Weights of a small transformer language model.
Size: 12 layers, width 128, 2 heads of 64, MLP 512 xIELU, 2.54M parameters.
Architecture: rotary positions, no biases in attention or MLP, tied embeddings, some layers without attention, local attention windows, capped logits.
Each number is 500 + 25 x the weight over its row's rms, rounded and kept within 0 to 999. Layers, rows and columns count from 0. Numbers have three digits each. The size before them is the row's rms in percent of the matrix's.

# layer 8 MLP down (transposed), 512x128, rms 0.0394, rows 419-473, columns 0-127
095:554476523527498474483497506535500481508495516533498532544500488468532517517454516526482469490483511514546526513483531520493523503538495481466533461482483504505485495531460519476501525467453510494522458535475490513506576486502463464488520457490513505480506486468501447501521482499502484523443449495484500476500483497522541498521511473463496547478492521483490464483519467509492514521508
109:511495481524494505473511529538531512478488503525492518481495529526500492541523476553496502511497533527503474528479479499487447491523518496526510494497469525464485490542501521498504499472473527474493521532493490453447490495506523526497529490550477538499520439489495512496480478502494504501468502560488479476511434515503526522506523467483494541481486489500449509430517446508468532492513
099:457503512484490501513514489534551518488533504501502503533491471450496521511513500445500517544500480437483521494550479504445519487557503496506535488523526468441500484513541501489518500447474487501480445525480463515475523465534506466490465495477513483535499515519500502476474545515479471517491512508493441482513506502520494515502459534531505502467482493487506488504505515514503473519470
102:478478447453503472470480497493512522538539505491520486518518495514457456478449520506552514470525486522499506504522481528451526473476478513490505488502479516529476472495506537524481427484435483514492560491485518510509477502507472473544502491502475528515485503498500501515513519523491470505499515533528510513476511525520481531529499485504502522537472502499485469478553496523559488526479
101:438486499541459529517498495499526514522496500505511464479538512507508528485540505519542505499518553538470436519504526533487493493524457487504466480472536493512509530474469505504538498510511509511461520504451502515513471524500506510521525505489465516510499484528492507476438506547528513470496473538489520520522510514547491492461512503470478468534464471502489436521519499476489521508517
114:430505440512507512506536500503462548523492512504459535505486503479460496491518474463516479503500468485479515534519526486455503479501525511546479485459509473539516454508537504524496510504482504528516498505490556491534490515467487518500518519466451483497500504507501542506495484493478512490491481430491508516532494522495475443452483510471479533478490466506497482520549497513480503521474
098:531491455540480533446532493570447561500467471525491523516475492477506494490524497495463482501517524500502490500495559495498480504522495538468517473504529503516536479469476484509473480520498536506495504506488496515489535501527470455490517495491513479530513469523521486522494511474501503524510499484492474551532514507499543468501511538491527471481559474549519491469478474490526481535518
101:492484528498505452524521502468558507533444547490514476530481500516500466454467499508500457467521501530486516478523503498498457505507533473468469503510503511511513549469490484488459503517484461506510515527533471491515517535506497478580459500464513504482472501481505502533483515514516510507471526498529472545466548518492474469486501528492495509502467564512478476525489493511495513513505
101:502456529460459517528542508478484510480525514523526509541513479506550498477498554474495543473425499489491510558503494490495504473546512490450497509471471495524461478511491516478505512451482474490479491492504475529517517495516524482483522474518542504474486483478543462496461515508536494470500490529508505518527496480506514494559483471527475500472505513462472510498470476510479482477532
095:510482462494546480493533487522508506466540516494499518521496510457490478472501516532488528537486523504465502514526522481470512480504506488527513478528485518503460505495496541470468498520483469535488500587504503501536507470502522488509478515507507499467462518541420448482500474481475496544474526520474494464533499492462533516479476488446493494510475546470503502515505528515500526514500
097:480531488506508519512526495503462515518484535504519497476511512514487486477550480478519481477502496531571458486524491512518483473498511509518514515461469563512525450466494495503502462460579521518491480491509523488500494498540541543534494484499489545511501497505526511479508507516487489511549509520510484525522519517486483493505489458537499515447504544501491478512478478496468431473479
091:521510512496488501523515516507490480495496503536525498531498507500500520462499515535505487495541462513452526490516516470526477504492506513453507537489509483486508472483469472524498522547450520537462476477523552500505446473508470476505532530545487497520494512534489470544470560501540482509520496486475517530474590480515515490510469499501493523494519454522512506499507492494476483470545
088:477519493510471477521519489514518484478480515563506485488487428502533515500493466507514527519510507500508523522490502509497487509547511476485517484539497522455490513494472495494534475528475495483473442514501516496502536549530513511478518484483551526537448539488483524512501504560501510477450526455527490501482513486473479478502509517499436502491432504486505463507509512520496466468511
094:502496473508496527496502476509480532516494492492510481472507519512498473500504567476471501531537482493490459462519472541524489473503490500521479503494519492495467482445501497478538503468465485519444472514475459458516450504502455450486508505404493511507477446451489509512548492533479521481476513477502472506512508494483526509517489499489529513506505518471485485496516528515519506453509
099:521521455478507501535470490522475508505472446547468468465533469504512507508531509508541482482468476477508492485523495515488523514518511540507523530534501449484487494483578465503464448497495483511492492488506482484484504513467462463485503512447466457509493489475496476475518527473517495504507542444525556513483499486501509508498483477486513514534521493514492449487522486506472478467505
103:545495494508496485507464495464486492495511483477526507550475485533472527509504484487490501485518517538495479508483424547519482485537469499491540477492512464480524475511478520511553538506572466487502537460480477518515473458500498467486500496469470519500517507506463504491485501473504454498558487498456449532475492479520540472497513526524515485513521523510485497488516512537492497517468
091:507529493514515562542461546509459542475504479518447480513515455492512506482512521494542518546479477502525539527476474530523508494514493507461546515465526500493486487482520468485468522503498491473469491511500486466447475494518480505522485518505462498502564508537431513496504496504552519497464484521498475520538525510502527514492523489523504529462476523481520488502495485502503531491497
101:508476472430502499487485510500484455519510542460517480510498514481493512485486515456513497484500495496511505461503481474456499511484511470488550506525469480477502529554500458529529519454515527480506508489533454479470514508497509511483502530476453526521548500523465475517468458523530493509467524517452489516507475502474495529514518527473549533504460538508468511514524522516498548489490
096:495462511478557484482505510535506558486468499495507490465484490483477518495474492518509489480546496519527458554496466539490469535492492511528470495541453494517496498497484492511527502513487534519495532526469494445523484538503478530516498499494505531555490469468514471453524543499498522533488458515505513503524522524522501470496519473531473512509510515528556500464510527466503514538468
101:479512536464521490508538466457475539517517495541551512550495495464480528502520485466496533466511505469494504524464475510492528512533540446524497478551497534482472493508489496522498541522442537491567527494489534487514463484507493499492545509543518500511483519489514539502452512480492488498484502493494466524470453479532481534477511497501527494504490499541485500517498503488499497521487
108:458468505503497519503527521475558491482541518505508484513509456524508465465539491516544498484515509499490496497548474479492523500537487452523540462508553473510519462524491526513488476506473491523494508511486528499534436484525494485532531489516496532529500502559492488500530457495487516528513495499488472482550514507497510506519523464515485554517498457493506476503553527538486473518515
103:478502488532502467493478487476444491536495521400460501509483497465502528501534509557518500508485493518521509480515507546492509523509491490485505480492484461496502502490504503517505510512531479472511491456479514476525530516533484491486521454506528499541526489484512489505499486469519500488482504508431492493495458494439542491545521490464512519484513485507542505474438550513490490492498
097:506484471462516512521511494532481505475467490485497431509484503477495532502491504524437515486472509486520465481543484530506493523487481513525513513504476490484537501515558501481528519498561512478522501490517452492490452515481527504511462487500433502478491555489504469522503539463461529493481491537513487479518533482517486494500524446499482491496506490533542484489484507499520559470513
099:477507478450500510519450540470460486502514512527489502517476489451492551495533537512476509530513507488473509464519469512468465530534490513497478488531481520517493497474494505487529491504518496568535478497494488477508547503504506520546509516498540513488532519475548478512490495495490491475476481560519492510523503466505473566440519527503478493475515521488529534475478462486491493476483
111:507546526503475576555530476493497469523500485457470532454506531527529487512480478502476496498449510500521477512493497482508556502502505501479500475531559519535501495488488503488579504480511443552502523508508510550473493523497482478533464487507461478537501482525476520512482494495521522526521469519505511546519506492518523531508500538480512514513523507493472494483502500522491496491497
101:557483458502537523508491465500529533529523487459507500531480531449506475481493498494515524483533516492483492510519478512492473483497475476487485474521499525508475555484469508490530521503471527518471483514541513500543504553506531518511488479527506522513476508448460481498490503495492545508486458496542455501537519514470435502489507511496503545507535456515502480506452506497497543528521
094:495491479495518493511520522530496536495509460486544505497514483481480522491526479493498521513512503570539527522516491553470515497519502512501511494487561500462487482508507512479481524525447513510465537490515517435512477528486480534492466464524513518488461509500495494537468495477524561510471538500504506482477480537497523481501499489499502431462476491501481481531539511537534465490470
102:475500499527493492499501457477488521531499512464546543503492496510501469479477510512504518499507486502512503506504495524491492510488471499508467513522522474548436518540492540465487505549536525477528467486480507500470492529489528499527482465469527492463469491470514504452524516520481512500512489506569504436492546538427495497514506493488494539512452499489483486505507489531479526460532
111:460497518516450484524498523497503489508497484494510498550479463512522506502498480504465539448530484506504514487502516541489499535571513522518507500459538474515485445448515482467515499488495435488535483537522527496510502505510519487473510493528476468550538499542513499513485510500498506531489472532480498504458512501513473532478459524473518530473496486542545477538482470513496509504523
099:493520509453554480498509528479521495532508508510467529506502499465500521554480478533488525497537528495473528482496496515480512483514485533495488476538496531483508505503485499512533517515529533496497457507561495495541510510474508472521479462458523530470493502486471510553501444496526497494472479498487531549464504524507498485473506522493497498495509508527487430575490526494505461471535
093:522498453491497443480493510510478491517494533528501475515529515512550529499488489497492444493506505499527500491526513500499502519461529479475467473531588472542543497503512482528503481461505506541541503486456473514479447542484459480500551477496496489504527472445519493464510487463503495487490541500477517508509459519513540515501512502494503536525513482505508501517482485542490516509521
089:469456491504526511496508476495515502499465502510500474531538510515496469508475515497537506525510507473492539480512511471499432523466490528488500471524492486490484494494505477528552511501500502489524493524542537490495472519554498469529496535476537518526495465488520513548477487539476480459426477491515436503543530521534495512465531520493482527523515527465508494472470503526491508464520
110:489515497497510491504480483495487529475516510473482450473516487494463506574460528456503481498532511527519494507515533477535508501488469507503515527394483480520519490510516484470476509495518487533473473523446534473505473507495509516492480516510505497521480512513518522491520512505514534507544536504495524437482485507508567493520545499486484550510525483470526503480500525479529503499509
098:511514503528466529527500500517527510503481489517494507476489517478520530538528555521499498482484489481506543530503506484481487476510482463502464525471496502507497562493513496530466481518448522487484463448529515493485502465454480497518471506544494491498495499467503515498563530521495483515489497519488470500545471528472518503543503459506499500481497458546472468528427478498486544523481
097:486524514439490552496476528482480532457487554473460486522533500483480557518493488497499496442531494516507531487490468516512498509457511522500518506539529523497501506505504494483490474517496552514485520492525518458532524520506526471475495525466487488536478473474536481476468539479515495506482479471509521543491475499525504495478492504488519554504505518517513510543533528520534484483563
095:520474440510489478461496499508466491503501492516507512490499494509461524478485478510420458492487514524527525471502403460505495514481501514499487505487527530484527501490495545504482511483468445482458500507476505505530464500482502507513485541475516511515499530483533480543509539474449549498493532492503496503490512517523452523518506508492513499521528512514518519492454485466539492464499
097:483487454502485519480497483523505488503532478545507479547526466487507489513537523518499481485479505514516452507479461478494515535493461513454503471518534493494477532428542534493491530496517490505477504435484503518460557467478498493530467510519510477491494489541518501509523496494482487497546493472518494510517525497518465505461460443510516501500520475518498560498511510497469498492452
108:499460534498481524548496509537511499458504501528511502484515471475428507520558541472483495484461501556501541523509497500501518455449506457494508498495476473467520511518526541516534528539494504495476487496501494511517497484466499497467481488492506513523512505497535476483481528539510437475532513517500521494508505497487515463510486552471532499486509503502467480461487460552514505529515
100:514476473483515542542463483526519493503534478501512529475515470493478476523479507538479457532473479484524498500469496496492494460510529520503487532520518500540490544478505482487515509427516505501516501506527493526480496532525522483490540496522458503511495454519483471496522497493456555484512479524517524515498494493489481504519539460472509550503522493516550494444441490475526539510536
102:508514508555478480515481491492528461496543498488507481508499476458546482425485513507496488504545479490504477511456543481528518457496494517505499527499508478497519501482461490545498500487488466444475469481487532522495565460523494507530516464514490495491506505455530505485507554453484515511525479506497493500509475485513513487499512500523507486524448492509570502514530518513494496461461
090:471546495567494467476472533533472480466547489543496506534500516488491493490460505482528516540502489513507496508529465486479508538493544522492489524492500483457489489473538509496515518531485516559526465500540526474467464490482522488533521458502514486499506519442502546491527492479497462491505489539513489490513492520550510493455529484517484517473519503539506497524540529496495483478521
097:525453525507492519507486506509523532479465537500523489488494496462475496525499505504462533506497513462517454492506465477510523523485516499523538471483495472474504512487508535448499449474459477464483498504544492523466531488497564526497500516461464535550444494497539472509485504524500471494462498520479492543509459523505494478508481491463493512476531513459501493478533472518537528485518
105:506489479520514535488517490509538507473510509521492486512489494485464459499512518445487515485525489467496544500478511506524519489550497527442525534527529481504492498526453485525545500439482509484532451470492470467521516507515540483499505500484490485511477524475523556503501464527491466497487532481494474545495516520503513486557462551519536530516469453489520493515482505487481498508533
104:534513501497517539543533511479523466482473500475464508484485490474499489521543537458524494500516458487522530485477529502526507531496537506508500504479490499490489482492453535487503480470495425522516509544470492510556529465530517527470508456459532486513507537516507521495486484478488532462487488494486488496525496497538519510567510508517515482501523509460529507490474521548519480494454
103:525546491492447485490453488523501499493473521524479486487510516481482535490515473509514509507494537498483506459459505547529478493528520462545519516463496428508486512500506493500470544459419479521509469484441460507503476513478503525507538480512507516498463506544502512495499505504498471511491511472527513531478523494489504539497501503491541483508513446478519531498458502473524486494476
098:463500498523490491512558553557515479476494524529502480485491495536460497543506464472461520517495498494473531502541486512496512505491486494515488504506540465513489489479479488482492497530561474500539461500503484484480519464502511502489490523497526522472524499485493500464532525474481497503576498507478544556483497478508483497480494498506495458526471456531475514450528528542520496518533
103:522510502499523473491446487475506517517440491484494525543536491539510512510464513499506536488556496496484492522490491490499543476484530542474488473482511509489488533497550462495525457489459489473506477483499494527522523514478447519519495447512474512541479494503507555505528517478505542495501485529543488503520465531490506500491524517484535496494486487512476488468463475555529556487502
099:498474491519497512501490515507512487506536492470517466538497544450511529516526495491498500556537469475492546525470528502532492561497455504479500515514480491519487536528481470511521470475539480549530490506504460485467496525526541518495479501482519488528528521496507528470520485490480484494511515460517540468459477502493488516471525487511513470442459512484464506440535517489505505535505
114:476470500490436465505509484514473535469523478500520520491510469477452534500489463518434474523528509507509495496502489520464500535493454532537538513525528477502501515500500502505478530501453482550542571512509504470453504460496482490505513509457499482505496529498509496533508513474452478501504509470544515477486518517476459520505497500497510507521473503509494517517459489564493517513486
107:487538467507556478523480526495500498551546521492496530501513556523485513509555503507548507520500508453482540478500472502494436491514524540496488506486457522439507515530516517475498505495443510503493490520513471488470498553504489492504491466503516496458470503503486501484495521460503508506484496527482486475507536487516494490519465481517445520484511516489511538501517477487429489481522
106:516458501511507499501508527493492468499489552498484493471506505480508500488506474517512524522485510503539523519486483533468449532505468519518451502503515474509465530492467493525548471498484557494495489512474490486519477518527513468488445499455525462465474512486492486512465517473529532496489482519486497517485469526516545504542493495465505513473433553489469548499478492453510499482550
094:490511459495503470518514470487501504534503472500488467520526490447466512477498527528472507482524489507480536494524479537549532509515515534529533492501508500446466510476501504518507496444508504497508496528463495510473537506527496480484482481471459499491510524459504558516510528452541486467479508523515480439550495490496553486534497512541469508497486479494478495531540489484506530454503
097:482512524516541560547509528470473517466482439445542494470517517514530478506496480520465479494498496484525463508492484533466522505557503481463503511485506478492468511520461448529466514499460481476489507465480486505548534492491523519469436548501497503502520517472471543499483508525497539467498524486515496513524491532494507499481477481516518505516509520481530484523484487505475494523513
091:503491510560476474509492534483458517499508488493485518498505540477470500477502479471503521516499467470496479458503484547488515524498504531501490481470504532497497493433531504525490507518514473496489498520494492483498577495515518483502486472487476467508558463501471519486457518529492528470480488485485511461457492515547537526524473475521519574516511500491532525513520495484497484505566
096:548484514501498505519512519468485477432499539502468494489440521444511506515522494528471497527491490537540503527537472441519495497533519511494508483506459500443506467480495504491522501474517497503518496497507518519452491487494499484514523434483474518518510512503481449482461519468488518502451495494482473465508477505517489521480464508521485490491500532449554527490506524486510522476535
# layer 8 MLP up, 512x128, rms 0.0691, rows 420-473, columns 0-127
109:521483556540467489497455511479468520520518514466501518461505480479510504495473522498531536528470524511467468506517492543528528489482466449514495470461498460460525541474519496515479518513458536478489527469514482500527489515521505501509476522470483482531508502511522508515504536499507484471533507553460488532560492494489527498479509466498496493517493494547511494528483467487470460481552
095:456474515488497474524539522473464511525542522476539510451456485512482495520545476500507464473499478534505507515493471495504506512531532496510485480511479485477468554495497479492533525487498491530542525502517520485475533520497487518511502539519528481532483536489488451551480464513526525502502522526478473505481500469517517483518472496513521550519494543499504481448455514478542476537465
106:493495526496499486464466494518467527515476518494488499527510516512492544525466537536521494459474490515528467487461516503514471527528491552457504523493486519465512525500518521463515529529511507479539524553501531514518457511478473538537528471528532542546478507477498526502469522536480478479510477560493472486512523472513509491496486486484499443525493483510514450508481502492487500521547
100:453502479509534519513436488453466504522498503508517504507519479527506471497525539511488481487492520492511470513543506475454486467506464490506517456472505487539510463547470530468473513510461549514508483521484470469526507501512466518509478468492510506483499547461520524506505502469483511475482483554499509470491491438507476467519548488496504483524498537516497532486497516454483449493486
112:509570500549455536501504468516512483481508488478470464487471514493521464458507492526480454500531498506446517455470476471497530528535472525526532474500515493489495471541504532479479463507535583504503534510539524502511519507488481493460501515474480512522484503492513494494463497489457491503523524496490534470512517468500513467479451510483485537510488501486512478472477512471510507500506
105:451485502500462496517524494502517490530546500466496499473481501512481475511503496515512504490489474486495470513522500493487458515497482522477511489457486482468479520565494516483531532508488507485512499471491529516473455522525482493490472538493489571519532517476507471528499506545482540501512556544475483473459497495515514502514492491474515463472472556501566540504525496462466456511487
102:481486477515526522469496534518510554537481504518453496519488502493469482489498493535526480480495497537466464497544534475576492536522535512478532500495524489522462515536533504508489479486521490519500510484461482456466536517500524467549512483550505531493497530473496522461514471484494506514478505530528468486487509512522480504507506494559538530523467487508507490510519476507472494550474
097:463502497491494520478510506468527556509498537473503488502537554507482528489516506553504516507508479478542468529500483527505489529506514510505517528521538513528488503521486515476482503527479483501527497510509513528482463487554516505576544485522536469543521498497492462478489479480483468457502464507495525471506487467476540518459461510537525500469550485482519508506489480481459498542491
097:508486523504541499487484537482452552459487488501493481485474532518527503515522506505506512474538476483537493529490521536480491477561483546493531483459461497500517480502505495466488472520454485494453534516484462465473548516512503520476529524508528542516477531468494505521476539453473482498494493484501531547506538475451498536523493496487501479523514526493496486491487472517536504477523
105:516495493465507507492493502503453503463521534576483502510508510459455467527498494547507472498466487499459528481505499513501499524527453500488496543526494519492473502548502500485480472481472502505485508459543467507517485474530489476527536467506472504520510480519467485513543476455501494510506457478538513469524514491463532499525513513520497548510529510461486495501513512520484440486556
091:522532473494515520516474555483541470498510485485476468488471521467476547510508489460477505500546459527491470487496476510510511499477497518434518526449487492511473518499518480480479512525481501474497490508539453480470518545462490500482518506492534522515492479518489509530497475466446468485485521529472471512543457493504520529494528475559486516505488527471537542493503513515477481522510
094:476499472543500493485466517509487537498518465497542461492516507460467504529508510481519474501485531537503538485537467514488483476527534520478545521455518452493486452504478517535485504475507535521511466491510480467460544528522518509463494498474551508516510508489462522546496513482516497502472506510498471483541506464433539512467520450505484529476473508506506485514482473487507507493509
093:444461490561511463498526485503459481473515465538489489481502484496544470489523487484494479501477524462492452534478505471494499478510489491523469491514497464483502526523494501518485482480495516519545488481548468484445488534472526503511509510467476518499483485471497480452438514557514518489529493473494449479486482505530550496533509516482517468508468543480481486488494475515495480490499
094:449472498529451529487487541470512497497516529509505505499524530469529504532507532488491521515544492526458512516493516462502500497494494490483499488532544490493474528505487517514488479557509542524472483533540520543493527536470503476515487530495521531479487527497531488499490513513536541517472495502501437497507456488501482543507490463465509475550470482433493513486520504481528462480485
104:488523485492499526477459512491455525466497506471474506487536476550517501461485447529495491524524473524489511516517522500462467464524502522520476502460492502507460452541516497514522496509457498458519490558531484521477513512467525480512504490499487480478517486504536498469526485497502519482491512481489508415520546485491476501516512474488527518469532540456487531527488519480508480459478
096:503507524479466523480512469500512514472505511491541490484468524465558520519473507505489491515479498492524488532506459485528469501481541501507470522482475486488526467474520509486518519549450479523467459448485541501506498489468492512498471512489499496477473551455488526530521549459498514517534547479473519481483503531522490457547495525517494492485479547498522502527480508505520476559498
105:513484530507487549497452509484464511473502547503474523482507501545480551510481513490494498507462475528506512508487480495479502465559524471529501526484508494539491508512492512505494461513485503511463475488562491480476512495469490518503554477489538482531456495482515515483515532532491511513518445498457502501538469459479511516463511474529473464496547521471499496519528497533519466541529
096:533496466500518495529495521496494508492532540496516491501519464485493485532519541482522476499465474530489459527480564473497491544492516516503506461480482437493513514480513559491462464520507507487547495494490527537474517522542470514538520505505491509537529507522476525520506531487511487525500540504480526528516545457481498473539487475500467504522464478498514543482486458503481493475546
103:468514530484512525500522494497456470512473500518505495525531491539479501499514496504496532503510462513544505498498446483477506530535471500457510510522471496503454498495505481513461471518492500501491511479523486478519482494542483496504531522514543479520472525490442491538509553491538578497513505484493519504507471524438523492532528460508476464524550493479468488542484499529481497483459
104:466506459478484487507525531474475491494468462493490525504522554479525497475502454474546485532522498488467502513470538506504519508463459501501511472487497451509496496481540515449514518482484520482548528523497533508486530448493473465528454552495471519538459530508509490525491521516509498510486520503493454512499535466500544515539463518524468484484497491461502505499531474491533503511488
101:475543513511472525502453516484528560508549505528481512534490493527480503481505484519506531475494525526542465524470532499469477439526497488459497512471440471527480502481513518506441530498484523494490521508498549506492480483502511460510511480504487457489503495522476500483508448523485463506499474511533480512532471478529495510529526506501488514498461485457513497498472490482444500485454
100:504515509518522504491485503470511498536554507478500497478509503525481487511525505510508468489497480563479469545469529516469527478492487459535480493515510473513470501517471542516502487481504479493548538441515529482445532463502517517519499525495484460498533499490477478482513459523513451532526528500496463466513512488473486511561478475481484519514483488455499565496511460477478506507494
099:454519467512484506536471514508529497483557462476467481512480467505490469516500518471492531496491502509515529504510520540555483491506541535512538512528535507478524485514504459502482448524505502488518537532553514499525495515506502511480550485541447529495485494489444512524514472501499520500547525509510489502499494500513486487526521479495543526485539505464510511454510543486531464543502
108:503467526530531487528484556502435526512490486528516487510484463520512520491469458488554497484537493515509504468521492509498521519528451515488492522488515478545503466545473491482468520529501525511490476512472513522528517487487517476501527474484520506536495490456488526517472518528491524494514510540493536434482498467473519518519509501480457447447487504483508507522461524479509512457483
105:479520540558473547487494470476483483524496460517457467432500501530482478467519505491536475518531491520475523495489499529519499514538528491458481467492514514479465468494519469526467460537478520500513465477499492489507521505527507510521513513472476483485504492472514467490525497487483463495501468467470463467509478493474551517527489509542485532469511518468463515500525497553531524512509
089:509501490519513483515488476503489529474497498459467510497497527492499472529524531489470490515481524476518471501490498489485541536517512503508435545542489480493532471486520533519484531491489534483536469504523542503507499485530484548526509493533510507475525506482544493482495530506420477484549487468457496529534561512506513504529508510523497455484496535487494487482468512463516501531448
100:531524481505493520538470490509458522492508465536469528498533551500491487500491534523498506533532512501490453479545510458507509518524494533503496516482503464486452499515551484517520511541532521518507487465503457466482545534509507523508504453489550469454477488513500516507536524465529475508484488474503511516517554528498523532426493469528514470492484482496500503488499511517485505485484
111:457501498524523484485489552497470520487524505521497485516478512545511530501480510509538504530530515515552474515501441496488492512509489513499518465499559485490482509535520484509528499499465494530511535485533467488446484489504479479488533529512469506503502554477474525487491461478524546445489479505518492515494514521511458525546485445482520481491521524469530543529486457497465508488511
105:506479502527476540488491529478474493510453486541524515471471508540541511494543494543507499460511523468524479531536481483545482513506495490492516513494502516498507531530527539478544534509494506522485492525537478536537500470517496496527463508547487548528495515521534494492525470481494513489494475522465460498512534539527453481534470530487526505521545490475500484472483534510481458515477
091:530471543519465541524493520518461514538484498506541523483501513515503461451471535465482539505468460538530487520504476498511489503487507454531508509498504504475482522506482492483496514521489537524478476499555500480480501467544501491492513497498487528544477515513498498521518518527484530487547548541457524468546514541485518508488473476474484458479498553506539515522526508509504461510484
090:501507497526488522487476463512487525515513488473515542456469544496502451484462483490508478476494491455451470525501472492526496498502507488479473491503542474476454479507486538521469531460502483517539503482475465460472524511520492489475470493478498495509487481489457545523531497510494492496507442523512527518494482479544533511510505469470492495492490466476481550532438529496503474496555
115:493458494528492525464476485497501505550488463518475486449509520496472519496537513486462544527477508478512456482480519509503501480492531539512497489539540476521522488542491519481495484494493543520562497525497499518458475500492524510517457501495483472490480527520513535498459496546509543538506485520506515455489502520452489520504499480536491442557473497461484520529508466493498511502524
098:503482534544462484487539507448477480507513541520533506482486476462453508524527515515543474557480511478489443487528488538507495482489500536480475535500544510535476500526556505513503494494470536507518495519494509466522465498524487524500511493504486505512525498508503476512495506515530460501522497564519488476509489531478493491481545469513516469518534493516523505473457524504530527533550
101:477474505503521502496508491482459483482497485532509490485511547494536545497489523470511497482508471536477443478526529473502550499502478539491496501535522462540495465474486473484475476499475516504496527512516505570512491485523514462514515481493516532509470530475473490526525507499486504507476494505497444435481509503505521478514524531486497529552483543459518541506505493439453516503489
093:466531510518523515538482520441507511508511529510480524506523507507516497467477490485527470477545514542549496511469467493493465480477468502497508525469466508436487485502489476499461480512495512493518518512487551539471537525509494475529504492531472449481529541485519487498493479542484536530522523487486496550469510464504496527519454523511520529475486524471513518476486537494502485554502
092:459460542522474523483484499446494537480524516526470522508491460514469539498530508528471501464507486492560506542484510487530446518524480471500520523458509529483544513493528464511527543544472525474480513488538488517470477518511517528476493500503519488497514500500493504467487488511499496525510481530502492467490537489487536475478538481535516499484491540514504530522452473510482462463469
114:501496445541475469489479521496464513527484502516501485522487551536504522517538490465487455497519482500509480505507508456548463529507495506514519487504493489546467502488503518476492475526510567509478505547567517502520521501479451486502522475513460503460443510478478503491518484524509561490496513517502521454521489488499477515522530482471497539488525515535524512508479478472520514533505
095:480517492490478476466537524531469511523502523529485476518452514530479505461532511518470468502501458515545471486538462475496495490479471522497519475469497505487504487522509544509511462511484499501479506477559497533507521484505476496508508459511489534452479488526505474528525500546484505548467518496496451491476543468511534460469482516522509459443464492507510522520482528496476538509514
101:508469472527490487506488535515498508495527479525487516520520540485528532525528459531520527503468517487519521546506493518506514519510442494464475520501542529516475491506507474494519473522457526485549536529550494494523516533472473472488498526474486521509495478502511454490513470495485532484486482518527475463514525481515534568509551494488520451458506475452496530490489484495471509530523
093:471507494509581484496473454508508528537503467505512529462527518465508454547547489550515488492528548504488447504523470467540544460530509501507469491509493485532493487510522508517480518510532492482533488478549537533499517521528510482501519526501487485512502490533514516547471528526496508512484484517503512510520512528511493497496491535509544498500476490502534531547510467474513507482534
093:488475489500493498490502499475500498483530494511538512525500526478490482466465522553499556497466491473459507530498554524485493521535496485526461509515479517534524555459475489469465468505515492529544527487493465481457509521517524519526481489528519541528507451483467493529550497501494491494540540484494470501493494470491494519478469499489531525510536513467526530485498503501468490545549
100:455503494481503531502457476553506470515508495512523517495494521496542529517539514498484531543504453444498506520498490502508506545517509499446487455530504518508490461503543504513482508511476525467537517510513530520504504468551480474513494527527450503506459479544498498453486511506521492556520478484504487487485499535497513542461534522530518514468514466518515555520472482506492504507480
103:477555472535511512484485524506495509493430481479503504513506495525478513444471539500511495505501498518469504472549451526544513533509504504493516526521506468469458506518504508503474509502544524493557547523469514474503491480503520481524465488525476515491480515505512514520527511497461495524530529499526514494471504524497524451562517480480460499472519529538491548464515479523526487484514
100:531536487550521464521518474454445514516523518488491508492500476469495467482515481521535493501489455501537489524498508496497485469535488543539494466522485484482457522505475479466487494537481505509511491476493511497479498499473459504475531485490488476486527544491469472544521507514492492510525508553531509514501457514514470494537506478495484447532527551529554498493466487484493458454497
097:479471492501516486509500568529462493484525503531467526480500526493483503536527527464533498516521499492513528510479475498494527499529467536528535517486524503530502476482488490500455522545450493488536480488519514498470460537524521455485454499514502532464461518518540488504500510495510477540507507479483520508517511533490450470507540501548468504495501466461511535511478468455498524465469
103:496487559455543506460492493523494450504551540478504484481516500523481473507497512513462541534524472521473464469505486452545488502538522551505544510482491528504540514505481477495512486488471526475493473463488485518450514564509511477554491478481510495514514504501477512514510518474522543491531477514520475519501497470514523448502505528492485493463475501473512511504494522497457499499511
103:498476533493508525455463517544497489487525509520490434486535491473528506485506507544529505491497507556497492499520487536499490458508480539516536485511527499488539514505506496488536535494475469524476466516463520517537526508504494513504464504491508574480512495501516520515554492442511476509507527443491454474500485476519524478515471505501462473530488505524496537502474477525489466469488
108:457517476491506529452491493494498469508509461484493511491558550490524474521531488470537527516486474537474487515536476520494472529495519508449525471506516514514483521477533475521460507511507528506492511495538463487520497489512540492499506546510499527535468461504515477494531478516517504489521503531501484451543547497495525522490475479472470538473514479474507464499479533496548540507449
108:481547488501537522495477479506527498530545506511502508469549531492486492515507452553485523477505493503452484501505545520517505488470464544448499492480500484523501517506512547517490490514520500497483546502507487491548476494561528491529472508495444557482474507518500503497489469484504517518529471510476493490477501454492480518503497515514543487529459491459499527560529514525471503515521
104:483482519531476547429522473488510482485470494519513487513514490468474502506478491507518503536506499460504483544510481480505500485516479517503523513488537460516491483463523443520501536499502453493502506486538538530503512494479475521513519488510518520520519477541545516537527536459517482466486532553520535493538504458451528474487529508471476513522509560515523509506501530475508475512514
098:444554482531512487515513509524497517546470472494471459461457514504476461460520465502481508507525554523449484531500504449472490491479486508524508539500474454498486513497516497511492476508502499486544453483541519499470531481493498520521504508492476492503477497492518482474496515476467503514475496498490473481532452497501500498534487478532512468536471553472542538540485484473502476516524
097:479534479511497525476501510502521511530449496486477449462472549477500517468539498485499466556533511525505447490530517470467505509502454538522517510477499491467506465540537532505476511491495481526477549471480471491494490458496444518497538529497518535532527468499467529481511517441472513471482489512525496496511520502500499519509518510478505511530519518500489494485496519449501471518477
093:494498447460494512505552478457489493515502523491496509518457482498525566523474498539501477480515518508534506508497513513470516517487471533484502476524490471477444477515504503469517480494506512536492510462551494530478493507503483495520511487482530542527488508531462487515469511451515487498483481513546481509507516477463523512510490506546513459509503484503536498487461542535436540538528
093:504521546499470491499477477522449485485475457485505477486501479486503508436478496477509470501479493528502455498471486530515533517457507499520505546508484511474535511512504516494517546498485524491477516451495495473469529507509487513471515485507464510518473560487481508471529474531511484544548502512489444531544543489525496508531476494467492519475488514473534532517510509453504540535479